From a checkpoint of a small transformer trained on Wikipedia.
Size: 9 layers, width 192.
Architecture: RMSNorm before each block, rotary positions, biases, tied embeddings, attention and MLP in parallel.
Training: a variant of Adam for these matrices, 128M tokens.
Each number is 128 + 32 x the weight over its row's rms, rounded and kept within 0 to 255. Layers, rows and columns count from 0. Numbers have three digits each. The size before them is the row's rms in percent of the matrix's.

# layer 6 MLP up, 768x192, rms 0.0707, rows 378-484, columns 64-127
097:119176149147149079154180101127112108090106167132107083147088090134161124129128127137181097127154095106158105196159122132148132147052085110128189125126072161078114116124030119143161162146177108
101:146095077108104136101104190183150111143144110149117159136083149131132136066067172097133089161109128118175100144126173142094126125145185160129078135159097105088136146143121134156049139146145139
105:137215131119076166113144174148144097089124135190099145117138140112194122118076138211161165135154149109083120168103154145118207088150092134210161192099105108113091164163166132092102186169187164
115:147115172118143186116111171102117129145136159130115110100157125095203122093147090114132159115214125126101137161163085165100125119184126141093133151121174092102126196100156120233125140167167126
097:104144176099105115158162123123139125078165157136144120126143133186138110066129111123140165126196113187110127182130121151111092150192169140134078091141170148097125140134140125146156163175199145
103:082098113144035151121119131120089126057105103168068052102151149100132157105101153116058109074109133153099058168189141047129117122166128152147117158197121122080116130122120167153108099165114136
111:164148124126098100119088087142092134121154136133123180109093145100176103196132115165077171105172164148103051153103116144128117136124138162159071119115160123128116085141135122174118142140116153
094:079114098157093045072141108123160130188107103162128118140148112101092154148130093137065115126144046112180186042115164095099130141112136149112173112098131115139116193100133125185167157201095127
095:104114135119078051097129145165070130155129141173053035119154122154111096087077167104093114168152177130165100140148121089088062127078164182129121150175145118114121136078082115108090194172113096
098:090064135185164136125142128172165095089085124167153112187056120133097161100116099128052156152158128110104093094093089153107153085127176121166159165109142093103112145094114172112098119174130103
087:147086096130151148092110083100046118130097194150138138086066115154123093146143166141144092081111183040117107186133118143135107131116079133119143096093146102161122147143044159137158138151170108
104:084100131133132119086104139092123126124099150142105082103167098111154160166115033187124088161100183066118111135094126147076107121086116175141105137160216129159103124147158194108102142136090085
094:172060096077152099112135085104101097107105184135137136145093087131152114131184082119125142128150130060167110159149148124123122104135188139142101114126173141144140111148073091154147077151120118
100:166109105159118081132116135140106130159163083117169134116117089112129124072076117158119159116119104077101093200126104110149173133126104165118088085159095064114072108175112170143131111204149208
099:116109108150120075113114107072125120153108100159084110197086103197134115080105157140129156088077125136106125125122119149113158101107105163122144079156179072081116121099089140131104157143137151
105:126191171175115130061169142122202101161168120131143102094104144112142175131105095146052137117130132130150105106141070126128113104083150112138130134140144138066157151114105088176143122148118156
101:116136130149114116060122094088126106105131108123154126145125148151183138078083095122120111107149117109182110120163118151119157067168083132158173108084105120096138109204188102093155087159133098
094:176058175137145082146154117118108134129179123158127135096124127140119128117104095131169178114123158136081078189139159158078150102116107135080111100108158141086185076140117150141119108148150114
098:150121146054170144106169077185082115115155132116186180130108038129098108142145164155065171107109162174145124122186120116139178132101112154136150137161154157120126072141118140155067145100061115
092:083111160124185113143105118094140107129112158152059046152134115208135110144116120124124109127110156160124090098131066117086085160136129139144123108148158126103136133093082120185150142136188079
108:123141187120058110136169173139158090142142124162109113070090171136191098031100129119099143055132156094122119153131105187089099108121120150080105136101101123093078114109157105145159112212139151
102:075110171054141170148178156172102125124136079162145138103134148100106140125052141184110144131142154105081153205093154096144126153096106164167081129171108097092062162114128112126093096153174201
093:142114157106165168129110088089095112139117136091175082177105069187135116096114141152117119131125151147083140125109140154152097121155129141083106051153154024093147104139058151163147139080119115
108:140145123193082155136157148104101128115089142155112093131170146138162114129108159107100156057120115160162091081119137103137146123091124110154124106086141143127106113156163166162079119179125134
091:133156092119122125109094129115118114181133103164167110093111089189146184144204111170159100127169086146140067109103138153146049133111098155140132077064100142134134135128099122148193117121144149
106:139127082155118149144154123178075108142093127236087167137135121151110189128081146124118165152157183107072088171183121146089212143148129138123140112083210145092085120138178116143140142180103190
103:181152117126107139099075095081139117130104155166142125031142097159164145124146138104095154087136181116115159102186104121128147097159090139134133154125115105101094090176129101120087093132069131
099:127097168143137091138159101102143121102108173203112128075159105162164151073137119112100139103137181108076162124125140087122147115125171137109151111124173071156083157159059162118105131107112139
097:166091092095065106097159077097135135120174150111119170171123105128124138096122125122138078099113066176167168104135160065135158156126154090143217090092155116125126161161112137135105156098184128
098:081125115104090119141100119078118120144128154113113137121147087105206131168065131163122093111137152078097145133162132114085184122165058190142124145158143066142159172122032114124144128149124151
106:123186130120146074112129183163117102092090186114125095116111155118158207051113121154128164107151130116095135189106087084128078000158140150157143093129146153117103119134101131112118135163127174
107:159123145049105071098160122162127103133155109085158153127136116171130063130139089166093156132108201093093155106126217084111149121124138150125187171180146148118133128123162154114111133110111075
098:117115144088147184180141155128112122058159095176084117131141163178110131119153105103102157132132103139091080129178109114099176091146107104180121196107135115065134140176157127148143177176096115
095:130060108108100135136191165158135114166070097150177229101163139118121173086156108102104103146105117163134081092106132147098102133158072139166067147110101156099089145157089210143083128143154100
102:059117108135143068118095132137093089179139176164128120123159135167129137060151180211046154099127138134095089086137120043146084069190108141106161093106068176112144146131051140108121129157086170
104:154046133126149113153148090158133133164150148154155125101069179167098122159114141193090126078136104088147103127147077111097102091141054114128095149162124147092145126183091143220154091122126088
097:169127152169102064112131140149089102116193138149126128126163048155115090153136146159068136106110111137114179112082204105082126126105157088126153143193157165144054130116069143133143109104163182
091:070096135139182136123150070095185110117145104135121075085084091196148143158093143134139151103093139064130149141122124136058045112186101130129127043123178135099148122151098129155122135161127082
094:124064113071166141101129080161078087159168136112161080161147149164144134182109125182175079123081173158138173162085121094152136124129102106100131039092166051083113134174108116091106168118096094
096:091164110163108157153144161139151089170054161151102124092099180108077109079095097114137160118166087156156147139159105097123177082222107137148141119121129147082085137110166143154146141112155158
106:199155123104129125140148108113114100101119195126146120090147099115125150014119090180172077140135142107096205135174048106066143100157146161182113076082139098107132208139147116107193146194149176
111:068088183128131123106175109160125124141163164171141120114100119100151170134155175182142133091143097177101076188159197149093112108198078130163098075107141135137110071115119076155097083157128132
105:127079142090108109124154135149138107134113110165114102036118045105164155170076082135131134191121147174150159122189114112134097128122069155143124152045156116098173144127162105121149137123147106
098:123117177106163151077143102106047105133122166186104124100156115159102116180091210145179168124155113126116093085058110092098150130162137092102110143118172108136104141139133145143074154111127111
092:127091115119131106086137120092125126120180177090150116116198098094083186106117158087122138152113086149162079119144119157117138142083131106120143123191100060096148136092112095109083110094131115
094:118173158079172104116139153110079109108140044153136137132093125161151152139108143139094069045167080135138140128173162125140150131129083141176135135118139081133208080146047160129092112100152124
103:183158148129144022122128174171107105101163141103178080169124120152138191118124121169104139064100117095133141135212129146118118078087143109140149101146109108125135098116117106138101114129102131
106:125093141088015124151131143127126118166095112133075104048115109117120104176127117110057150106158097159088132106136134116131099094137145150149166126131126146105180216144109171187058124167135192
113:183164103108123128091151164142156102154141090145101166098108148125124135156090124151099121173153138112147113128104105095125218146130049122113103054107119143060078164121186136125082164143088118
115:178115070125102030066095155156108104120137120165100155084120100136152121160149094139121108048118138072161137128128165149121121128102167120114059119114119108071100109128070165110115166159133173
091:163053182187140099123155154122122092160136144125143138117109190147069140133100087133154109129110127104122142140091143177108132108122057124109140113139127171117127099121100154062088118134126112
107:139190119166120105111123144148115121076096158158114119118160147191122151149158133116093133093102137113133149196139158119129156142184135142131120158100115125112150077127065185176117170119165171
097:161122111117098195091109123131117106107165091148131068159132118125242111144143163131127131103171108167125123088129116032115147087103083168101135127138156181150122126144111103158153114145114193
103:098149153131143160152058124142098113160161227093136074194131140131108108118075136123058133099115151186117162149092164138100103075159141129127151156118126093126072163134117153147086157090113159
097:165057095144131213107131103139081115120104136105126132135109095156152149128154167175148070093175122132111140165126056089157125137111118169146148145103157141086089118144064093152159149140141163
108:122093090141109144087118162100080073104156137175138118117136122122065167098130082143156132086167165131101149197108098104129125116161128133142105101097142117078110151108117169105120190153113118
102:139104133098151151174155094142081116074135140174133100178151079173164184097077137112074182064131123120087087113147119111128105109135148124165143119114164088135153151087108100166121132169100120
091:160120089155107112146147149139097145166134199144112110042109114186125094136142144120119103135147156155109100144150099122125117087166150100090123130079144139137110143149126162136120187103159111
095:129110151148090108081144129136163124113082144110134152119147105135118139126168073166137142162152139090133138132140148112093063098121110128115194105110120158116143129126063178145164104135114140
100:086153149143123105096105145096118066103094111101170143149135178144102172168085047175112103195160184126120181099141170109138058085146139158159159141117142115167133127145228114074144145169114118
098:153130069096126104138075107108137109150144128145220095079164122154125102177168058126134122138112138090148111127171119126120180124093113169170186130163151116105182148132155117110095101106161143
094:071061130106095067077107082126108092154118093110169160131099116170136164135139145139077096113122122112104114136099096103127117101127160141144092116077149157140110081145090227175119159183097163
105:118141125117077064094137199166121124135156083135131079131096106181180152078129143165192174131125090100133128126092109118090148115080075145139114092102144137074099124160127118074110133140070121
091:141136106054136096098126054065129145088099124134117191129161102144166137085108139114142117163126116149124075113147096098158109118144126126141159129120174104143138126127072099122177125127207090
109:137118187130152136092107160140127086175122159121088108096198103099160194154142095120159132077175171122138078195154141093132164094151073163131148135108112157079094096118130152113136090113091155
099:122120127171042147137148095148081140098151184177140124067167139141121071162134109140155123087109096153143055181119117130114145152140032111126115081123134165088096134174146108109083140130099123
095:119138074153104123096122142103112121153132098155108104121085077146145164165127099148167116115184115151143160073161128115094105125050083128128169084128074124095103110156139112114102072127127148
111:177132105155114090114098085068109094134108140160109127078122097071116098135119126146080131131097081204072171139142100068088133086124128147067081152136096114106145114148162132189069099102121095
102:139134081160144086160129145123140112125181079127160104133142124159221114094161145107119106075143060130115096082147093105111119102101058136106089161122137111118159143155143156195077165143170144
104:154159148140123155144123121128165100135113113146158159121177117150071141063092170113155143135183086173043095136171167105146145109126116154104103092113152123105143142096114117133120130110110143
091:112130126127126111130133143116182111115155177182100061133132099122121131099144143085117058115155100127166179141145142109114148142189072168106181135116137122139131157205160167176116158166112165
089:106099124089106214136120143104127108054180084132123107091150087138149104083124121137076082146132177117128110157095089150121147131102118143127130109145201122084130121104155143199105154159110189
094:077131160137104121101180136188119111129126114141068115178066131163185171153175085188147101140161210096179161076149051125094072098125093092158136118128096159072121169074105101117155174129120158
110:128143132138118093132103114142143101121149155140134087062088075130144054092116115149119106111141115151157061114166153115153145122178097193168133065167179053091081114131104107127062173146102162
112:125156133061133114097132087128092078116175140151097164152130103151123119144108173143147159131112135137114136145130109167023151138088154148112071154091148077129186088129108121178093130116195097
100:183125134127146134175125103152043119101126154153129130128128116156105079152085105143099161092062145204185121108110084159090129113130138119209115066110103078126143158204107134158152119127108163
106:184126187145102163137135074155108127132148158145123108114156112120094073097083152152148103090191139189086036192153145097164115109173075190114169113127123112106133154143066132116116134134152162
083:159129104169092181141052107117137157077088155107169104105125114157155167056079114108103161097115068134094140113044184122160108147051139128154167162129152146096178153128121189163092081092132144
100:140183119100130166150142133157121122176180087161127157142127130138135147106117168173167129103106077153108101127137164151123064142194117130110107130101104143074090116184107098126113132134046097
106:167128110136068158152075134135153125090173110158145127113122128181120165139153154128125159113124084157175060148091134163135138134129096131135178078173181118108116169179100132121141158093121190
111:101115119099116102105117149151155104131167103145094199103156154119138134124138135138112137100109129175103073178095201162122101133197126102103157107097191170114049143130128162091164140131155167
096:136134149144093064145102134103179085148051143141088100119087119160082190136113175107125077106093063136171188120108085128126050139096113129105131083102123089134108152146119166113139136171117087
102:124069189093143159109154170134050086059113131142097142119074092112140138144120124100116210131137131167110094136147085118112161114160185107142124166110090126071120091172154157169139094188108133
097:133166121115125135100063110154141154123101157118099143126108124174117138153118175103142097111092149131101138157149105105061147140087151147145125122134223123095078177118087179090081147105120168
099:106147109102053116127129155145107094118121072184098124128120171149121092114118108170112125153171127165106061151067140121120128132078128091099209131109110110064174126162178169114142174120215141
094:167122190117132120164165143036149138085089163129109082095157108153178129137143106155117112126160110072205153190109133112103095161137088162140124126122146089111098147133132113173145141103143135
113:151130112114113145089151177165139112146182113110150112143116142165128114134138066154125157120190153083176043187132106150070093126059099162126088070136177101143161155110161163110106146130098156
089:081104073130094084115202147124137129041082157128194132107079110186186163112099133167115167137112134133137179112067176153140149107146131159132125111074141154137129135183077146096090137137103191
097:111142184113067073110090088086133122082106162149149121082099124121146108116089137172163173100169175136070064124129095115068135110107144154129122075127152115093201110156165089073144122149135143
092:133124159112101172143126150076062138085126090178082163092187109118201175172159142153131066126138126091161103117129132117115138139041088106109126168113109101131156062150172170138114110178152137
088:176137114136152077141162082120120123088108088144186141081128133144113134108122093133083180135173114157156086158186131180137065098142124097136104161114133100095127084164132216174161194129151115
098:158145099121118041101209142119115104142148129095134130070104184122133151122155127186130157124120183082111107138116131075140115107110111159157084102101089160105167127133102118109113137153165136
106:113123090122162129121164149134122120070139180121132097112171135090154209105097104171134111118196148109111135144171123078116109098111166133098143095121217097099146126152103131121188091100151187
105:172177111075083095125135163143181090164156170125112169124118094113118131078123144148091111072092047095099083176103132147128102095116120194164117154166114083128168153133113137104150129111087138
106:095127130183147091091048147153086096116094139180159135161077155131134116096145111150081123080087131106182115173146125125081147079145180164130109104164134042116070109149112082177111123132101143
091:116179150110189097111185078155142133083146147115161143153142172127121087108189106136089164104137093100132087119222121142167177096144052185155155123137116105111138135158106135149126161087071102
100:075141179145103111108136124135080098090100107133042146173120145112136120113119106153137114141159144145116059126157140151145174104173140137112138101134095142072038061142154110139111107174141212
093:176138090139106189130100126123191128161137176130177076113084144103102169151170113142157132145182098096152134179141062117088104170102159201169140098121192161110104115160151146166146069137081138
094:156149134098134137083146096127125149094187127148156130110110100136100170183108073167173113107168096164148150135173115076142132121120122151149156143124162149141165152107133086094186104129166158
101:119150154109143084125146213171167055089116173129158157160123106107111105080163097123050123107120069135130158123139147126062146089123158126253145127176099032090132098159129135164155139169117153
091:148068150116086105139149161160162121129152134064074190162095146147133151183056117154149137169100125100115152104093123107116151169138128175091109090102152133103094115130096157094112121139152186
097:161126097089120063080113137123149098093177097202109131092141154165145132159116055162115134104152075117147149158110167113115075166094084095128115107157108140108130091155089156109108150110164164
098:095082163154112155131128143141142127130160181121141118134161134214159164147093152167157144069107100122119080161140105190094111123146059104134092132196123095162147134133151143159137122106152182
112:157162106092152143160165171161086083102214126084184157089164087147134165116098120130152145081152155113094123093109167080097129094155142124141098154134096101123200103130137136112064163102117159
093:088088180112133138128170117134116134075143189143171080122160108140107156151154106166093090135139183056122102154090092183097110146120049137102125129123205151102102109102147198161142129165120151
086:156085138077108108136166180136115095066147146109162134110149117134095177130138092167034165138120192139100056145050105141148133132142142109188157138139156174122136125147197112122081126187076083
103:118124094129132098143188123169140120139120207192087116113120155154098130109081171146143133124177079145167149165158129142132116137156098100113097131083083135111037157155169120120154177128147187
# layer 6 MLP down (transposed), 768x192, rms 0.0661, rows 378-484, columns 64-127
095:142102117158092124115105079127130167087114087084142151147105105083125094134092153087171126125106146128141135129130136089122114163110107160108079119175220193113177132115157116186103092155150130
097:113089120071141077129116116187126105158203140176127106117091149118131095139123143145170151124116110134095162090122156175120151156101123089134135129207127182111108090076098159125154064157160178
097:125088090182120088187150134118145192124088141176133172122151128116142149132071091133134126157142080126113118130160105119131123116072134128189168144164125166103151107123153126095178134121208130
111:232096153107164144115147134115095132141113173140182080118140065058140103137130112134143117093116168125131100117147128112129169036121108116122093138113142113133127119139220091188180114202143099
103:092176139128118145084104146119151049194168144107100171149136052091141141080137134114112127124130140120157154138110124084144084092132094193142195142176049098112127133156159107193105088043156137
100:115135064147163112077149089148083208135102106140143116108112135119126173142156103117043146143163123129142100091107104118085130123078113159200121098085120174168122098124098080131161161114140134
108:134190111105111069108119122103162106128158157120180159145132083147190139140125124115096082185140137146140140123105133115109139190093175189159110134149138102116143147146102126153108134064089124
094:147161101134181179130139115141139102125104146134142132129153112165137080118120115137146159142131157175109110142105084125171103106084174115113131150132169176137165091167131152086109124117152125
096:149114130140079139129099139124126079138099038135130236209115105123114165128109128170182107100118064175131071139122148202123137082154098153203146152106140123133099123113153172149125111147179124
098:106147157116092144141158119099136207104168115114070095165148139095184132184112148139178100097158126091103161111123216100081141135105141134147126104113131107164088125079122111164171166162117160
090:146148116143105060095117192141134102157192080082104119140149137075117151094155115135080183140087106170144127106156142106110111080163181130146074142124144160050090128150185115157104072109101156
108:085144180121179142135157121138123049069096133117155075137128155115156134069101116076119134129120098131137142169091122127116131079187154102126112180087064170131142145130114078109125155138110113
101:114155160153113145139179152154137175092150129159111129095136179092173117125128195148076165177133109154153134106090128155156034062164123149114141176098045160137124140114154159111076177088140120
094:071073143148105106104153159121136108137106217120106144093108103076098053078111164137150147154141169135139163082107167142181130107034129097124169119152095128073108093108181095134125111080146074
096:102143133133121107134144164098136033125058063121089149154110133081046123149122160152151121131164048153121114145155154099074154119124152125098118133157109135153085124121153135182087127167118117
103:127141045140165115173135165099108150116070132183115102103118140147093102126119123141181128127078058152085144164193150135158113148182161152070148089123096162143132154200080146187042168113111191
099:136085188160114087161126119160145198145101095093170138110143123138134070168135157156149109173073079089137122098102134142170079171142105104040114101110095134127113125094122116130066132113169183
095:103123197141093168135127118144072065106157094096145096139087079125197172121151197138128080151199100151160193144141083120140103133111185142125093147171109148094094124144136151147130166139123144
095:142090173193121127127113173145162173164094159131121141094150166108111125125135134167115101128091110078108191153112176138128090137144121125160109107138164094107127184092134135068121081088113144
092:127137070104120186112141196158107052115153162137137141108127109133125145104159061096129142120156153104119120180098100161117139148108134167180111125137097185157118138166140163108146089132103112
113:085127138098124126173116118170161143147123120166136144109166162158103108160102161105115132210088130163137114079128117099129107146049127153128119122105095101120190074146088143097068100122153131
100:073192072106066220132153114144160065127130089127046124104185134058137160098113160148083163105067077086114094095123099109196151150075113110095141133145132064107127194166145095139180140142081126
100:139089169161113067100110172148125218138112144104171127154148152107092122180128119160101091127116012045097168116219106145135121142079059154083138140140128117172126156101144105135093148154143130
089:159118161149102090151135115112110255096110169141129129159170158100117123102108110101130105128131125121139140108093185141240143240131151141146103184107149111168150100109089145098126115127168077
089:129076124138140136149162094123164207109139163143106116120188166055153106136175090102167126128108080119130144081178135111173194114156100127150111115206170187151138139145131122139131170084130139
104:175144133141105072067128159139183123169064094164094153156109151112106131112114123130113098122089086159098109186127150105140084104134099109139119200181066122124167179129116129098134132137157155
103:113116130148104129137092092126098155168180143086142170095135177155106135167152175158150088167129148194146081089168122120173153161158141110077094087163144137183152139109131122081109205108125141
098:129082134129120173169057142098183098119164105121161118172126085140140154077108151131090109193100135160141133121104090152095104129093181187150147133086213141113176092157144131134146128103143097
098:098135131115165140147077139116131036059109117098130032114106134157135192125158114092117175147136207098125145177154097150140112135156098091076103151111121135065095134139107123094186142137096123
099:169115110083116088140139075122112050153110131095161124173150097178085109116128122148126171130064169144127139115117123120143080123123197097063099103109102171110107112103124128174128132093145137
103:184087130148112093120075098130160125175169128165152120164148116213137056188114122069099110154078112174129171108106088134129172178128108111152113146141079106157151117091128204151105100111120092
102:081121107228083123156067129134117154082168160108112147179160127105126150103142134116143108146190113120139131141106078163107114127133138111094095115124222093154103132124123148116102122091126174
092:111183151119119096128139152111123157132085079146109144140182155149093134143152184183158064121119154152168186134096111114188197172113133111153106079177130106132113143056152126124142150150114167
090:125099105112150090133118059112144147122103172146099047099064147206124151172100122137121161143113115143133141121140061172104190200097098079163179081124087107093112126132165058155180105091093155
106:156145157093101136095142119102153092118150083155123172125117096084164147096146122097193104119118134138120168121102176106085181121147159158100143166119188068093100152129111119138109174125116105
098:146176142121106139102121138049089102107160148121110121140150076085235104074143181175089147150148135160095095151114126094155135094127144183162073147098160063133141092149135149127094118124183160
097:154087112158169147098158195093129236102188114126136165103139162101117187105144120082182095126136103147088154156138082138174119193181124138103149109093047128137131138087123107113084092137103104
097:100163119122085168116098087154062093166159133117075178162139122106116118123158139174170150085164079198128128108138130126111142114138134104073133184085092140093131089107186124148102104121176118
105:128146147174100108125165158105178212135109130126122139074109143071127170144145131078072188128151071091136082121199103144145119111153106174143117208130137102170098161091072159145125148135132146
100:131089150128142111125108119147155202185149090109158090108150152106154142164148137117103138159102159083108187123129154134110141153019139159110151132127121128197217105104130083067090109123154143
107:150145144144162122138169136165134165101166130112159169142119146126114124138175154165081067142092111175157110107121159121160130097125090150068171068108161157179114137162066086140074175085207116
104:118110164139163111121173163120144122084111117138185120106144108169080113139123164161113136156128093113120151144107153103135059102098158102158183183156123149126113175207142111135118181121172096
103:108154100115130090106138156146118168140162177071097167104096158133120101128113118098116088147173085125100161170096154109134132178172168155076194139188162083145042144107148101165164122127083138
097:094084110158166104116152089134170130141121104113108159131107156096092175163148051124133112126130088061145094117110146163141110167040112111161135108144132145068149132101124106118111115137101123
093:148156133104119106082116153122126221172077109191145162176111199146169129140103125158106161083154153112111138129182168143157118174087110157118163151061102163140159072092126144144143093127116138
102:098110133134125152153112124173169223106146104121140087141158154157164141103151094139121152162095150110125135092126109158115055169094058159136164091094100166085134176108124057103099112143156174
111:083151182134123125155139114105113129126130112120093175173163147136114073186183095132089135197150095130152071127192152072114117137157113126125146116131075083114097096165119150101148166135121105
102:134154153111093091090111120124116095116109151106129066125112136137147142128095127127172117161171115157114089128075099166071153138085188116154091157097132109188148164173089157059135095084155142
113:112165163092064060128091183089182107121182130143170121063066141132068096118183119053133085081100065105136142100176131164179129096109141127075158090166165100114083172074166112150093045121138196
116:090132123102168130140133088099176127117184079149102146144111088077127112110109101087179152126139132071138093153153110155146157125101116114146141179125167105137104177069136069178096058145129110
096:155148150106154092109100092152110179128110185135097165139155103107186101126118135140126129137156147175127110092130124119112196109098127091180138102081167091122125136091125087127096200112158143
107:121150137067078115114143089160115238101122125125065168149134134119126085115154117166123097119105128120075156157093170109195160231163114155075169164172144144137111114124148108120075143158079158
098:156119134150140082164148114123124206114141203149143103077147137121100141146134108122189085152128137085138147171083169213182091148143138098100155163086078064159142141094153172109128125093154083
108:176082121154097139127142083118131123117067115136161178100182132132156086163134160206199115124122175117123168149156123111125127132071074124153058152164165097098118111203102159140167105145174077
097:177135161073123133155090131122093192081152112146135095170120062058164122128140108093096132128123075122144166081144151185091125124156122080110190158119148058119112181129108121112120084169126161
111:138163124128128134070109145145078093086222044142148174099173145149102129125133119175097113139106128152140117139116154106161099117139167095074130106142118086164189129120100173149116106140132158
095:146087157130136194137115128099049109135109151119125155091188110124093155239155187151162160100158078178107102156153062103144129092172109120098071134088093144139148097141108076126197101120103202
095:127152106106134163170119170127175175095114117077154148152169040082147153142128132168126104103119115111105151091133119084118164102154102185170160102218110120179133123103138067106077139162111135
093:111112089148137199101123079124139113162101096121162128073119114113142119091137156137068126130151147104154061168142130128135115121141099187204041090138157117138135151135171095095135122174150075
101:127178133132119119152110108200080111167085184100099085111095107087188120132145191130117126134107150141194098088084102163124083116130120140105094134127121152127069068144175157143156149100167071
090:103109148141162111148139121221095185103070105139170154163074142118127173146171095134131161132145129162116114089167101096120159135189120107102129130145185133162093145090158172143137144103169117
096:097145149175113153151172147086163136161137129109145092130150151087167181161148108120134098186116067118154091101123090131171107136086114117122123139177125135122109194091167190124143200116153187
099:138079100124111154110113109085104134149085193116155112127154124167134120097130117080126103087120163099113152155126137140149145173176139160091149163142174071112144191087143173076134118156152148
091:120119156135141131123127169199124073137094136140118125131112114134098146110205117100170140113160121104076111143110105100131105086099134128071072149108130108091098159175172167129088147092066153
109:136135131107133180098151081129143139135123074172138120145115130135159175118122134158148124109108125095126116108138142193088123156137063100130132133131091134088094119111119104101160108139138160
095:074111166125174096118096112112139160152145165114055138166089101122155139085102133084113075119121131115119135061122134150160137151159203146179072099140124126175124168152130115143063182170133108
095:139089159173122133125124096155120154147165135069176177141129130143106062108109122129103178135087141088156104179121075131081141156152141149097130102141193129077154122148158087143111132131157031
110:159160114088200154157079132168087125128059164133122117173167104168123132170139136159167134133151111183151089178168125134159073122108155126075154191111160164122119153113113083127126160085146183
099:099149136181139102136100062116110157160143114155106175153117177067100081093131088133093149148138156153139149204108135149092081093148135144119171152189119124122130120076132133083152139124141115
103:192146091114105171123141084114107123134149133101124122103137093115151132155167101104133166083155179114135127163094113195152151142127121128139155133094134174118069118142110131154169124163160150
092:117086142091155108159126084090073135112121104067105142145160108192150123104144140170172177156115109196099105116134147122187133143102137158132126068163140183106116129087116104095132100066154095
087:113134083154162103147116075138118205153097144077198105079099096107103064148195195142111120112184124129129107103148188125137123084138112146122175145140151159151112184080066122086107089116160104
102:142169160128107113145117118111112121143117164119164111119164104100115131100130168130117137054134082109095114198147164119167158095153144127105115145154153109152105111163148177137101128109120139
110:113092169110094115147126123134164096147104148120116123146088128114161098059148152107121155101161071006119067129223108164143081105138165178132103126172170130141141114189120105132095155100125101
111:148185122094124116116147112112135150168163123148142164138171167085171135152170079123120103146100161130131130129126126155185177152209100108096156157101108160167104145150112101192120099172071166
097:154078074099154150197154084090121124165111099158140081122102133126117137146143119116103070120164150132129073131116085130116131184081076119142101110100145130144139117161099060110149183132165107
107:088165140105103177110143100141149118112079169126163055117096132153057160110076108082120105093137168145084107079152094139097075086113123161089095189132136118169134109128109213116152148103128143
089:090106125141107104139192136157168112158148147119151103097088161090145137160162084149137087165099218111132085121178111136134096098147102124064086103156090122163077158114121061126126105167159115
098:177103176161126154120125126139110157120122127147168150117144093091174128083181133102154116110128129154123140094164161125154112135168170205159053114146126074128073159081155159187146109109126174
105:124113179181098113093155137148103128164141129156102128097180129054089099136147136135113136102142133084160115094114159116163115054170112166158141120154136164116185164078119174142054116119155051
116:114114134125112176137151132174138181156124126128153065125153154131146111105149109133089171105088196128109155176080198094177128095138134114129126113129085150090107141168086163148163151179111182
095:097155111075129134170101097113078111113160183193132107135197121044084064148116104096138059077130195144097098127130153148109193169072165094151137125117132132157113128136113104111114099065145140
108:107109094110135160116083145138162082109159064126117167137171125183197128118173112189178077176132152076155172114078127141087116065091118114149146094096115107116156130171113093175077180091148164
099:102108062140173065113134101119130102069111093124112138147122148111146164096156070132102172131151082132108122112104194124158146106113104124159179118158080129197059041153140088146147095179157130
098:095155113159124131143149218064121103119175151145163140097126169128117126133135100071066149086099084120096157104152079125147120144158088155062120161130111109150091124230106097093106107133082138
090:127156120103092133074126156137112034140191131066169120163128089101093100111131165135052150071112150168103186088092125089147186145124124106114152105186095121139175138152154087150111098112104108
117:027164098183119159095073120175168047086144113191151094184136131145154147125110085080116162126075138129129131111163134118106090096109149155119139180094137173081141113182130124111099197099153105
089:122140159141080136131140118159169153193165083148144124101136177180068102172181089108112084177153094108113103086110045077110083100186115091108065143210101129157122155081139152143125128156093156
099:114090078145113138116095150151065143136132145117113134185152115128076128158153068173087092102067104117159104138122159129140144104156041087132163107087114098183079142128146089158071181122055104
096:112150167115126111120145093118201195130138158127132131156120155140100135140112116163109114190094132161076110095119089095122116159131116161123085104127170168103142194133092089083108169141088104
085:136179125085123155083094089118180164191129070117146095176079163117153096125146119132197118147095112097097136141128145136193118133107080107076143137144133153119161117080136150115129032095085074
094:088120181100139171119112134098149253167101155152130143127166130106116116128111092047146072115125122137117140120113111132107086180109124118121174121125189115125126094127100124195112173153092096
103:129167178155070080105135100111152150174085093110140155099145139165136116189112157149110105171130068145080155135130175184106139135114112124141090156119112129160150183134128082085114175128102108
102:140113169150117097149165109098103145141123111100175073164157091131115092111112086040121133132176147150123161098173148075107082161120144126131141141132138116137157134179118101098107106150103123
106:110124131183104176148156091155147087139120117108201084166213163119121121090148097112139141154159156154168133061155133117152104113127134163117165127114149053122105162107177206084142108130101112
087:127116135150161151092174158120160159155121083075129093147116184099094146138142186139189045158115071151131151058143090115071123108089084111118100208109143115150118177089171085172127137169189135
108:139124059111183140133077129137119136130153146073181087163129122186151111118086133089088131148051152096148171137104166123099120162054136165115137105101130116124173151167137131141108140107116024
091:097128084091081096098156090120059059142114118086108175178174112135175064119159109088127154130116137104185158126130185145137165106113110076121139115138108106101125115152049163101110162118082109
093:140121161155104158144124145130058036130123134095122148115122091148194048095137141198095142126152164115123106136109129172182136087129118172125117134092047160171133102097113115128116121130117109
102:103085192144099162145148108119182147115097090123086134134114186177082122134096166111139121175206102141156133119098084172128085186078147093118172189109189142134095135134137144088118119102143180
091:118137117108149091111168140148102086132140175177099140114110067105125122119199119116194135067160131140095107141092152108089152108151067141187117141147115121120087122090145060151152117149123053
101:119173126101127098112196148148114233108136179104126094151098108081121146126147164125176120112170143125079125097112093102118159170137132085190106125087141116156099132115075154168133137175081096
094:140108144100082136113155094123141102123176069127148112132068114094129089092149170107151157130144172123112112103166115147113096123117099067101172123095094187089129114121143135127155076125084101
122:110075109163166153149167124116202088141138099067156082113107070098138176115134117155121147128118151109050120166092140122078116067141124148111137143141143075115134178120098035146153104145105128
091:098167104140135080126180175149118074134189113161096129154099157178063134111101188132101089136075092140161161134120145147088101140107148121161071124134078180143090106088150103135107096168126157
087:118155134146171163140097070089150222139140087140091122143111127099165137184136149116130077119172114127112204106175122164125089165198087122096119106114111105127129129111079107142107121086140161
098:154157157108112181148101142144124101108133035078142131194107148135146104170125124094100125149113153104081105145151118094181102139033112140145178145163133159164195118150149158103097140156062122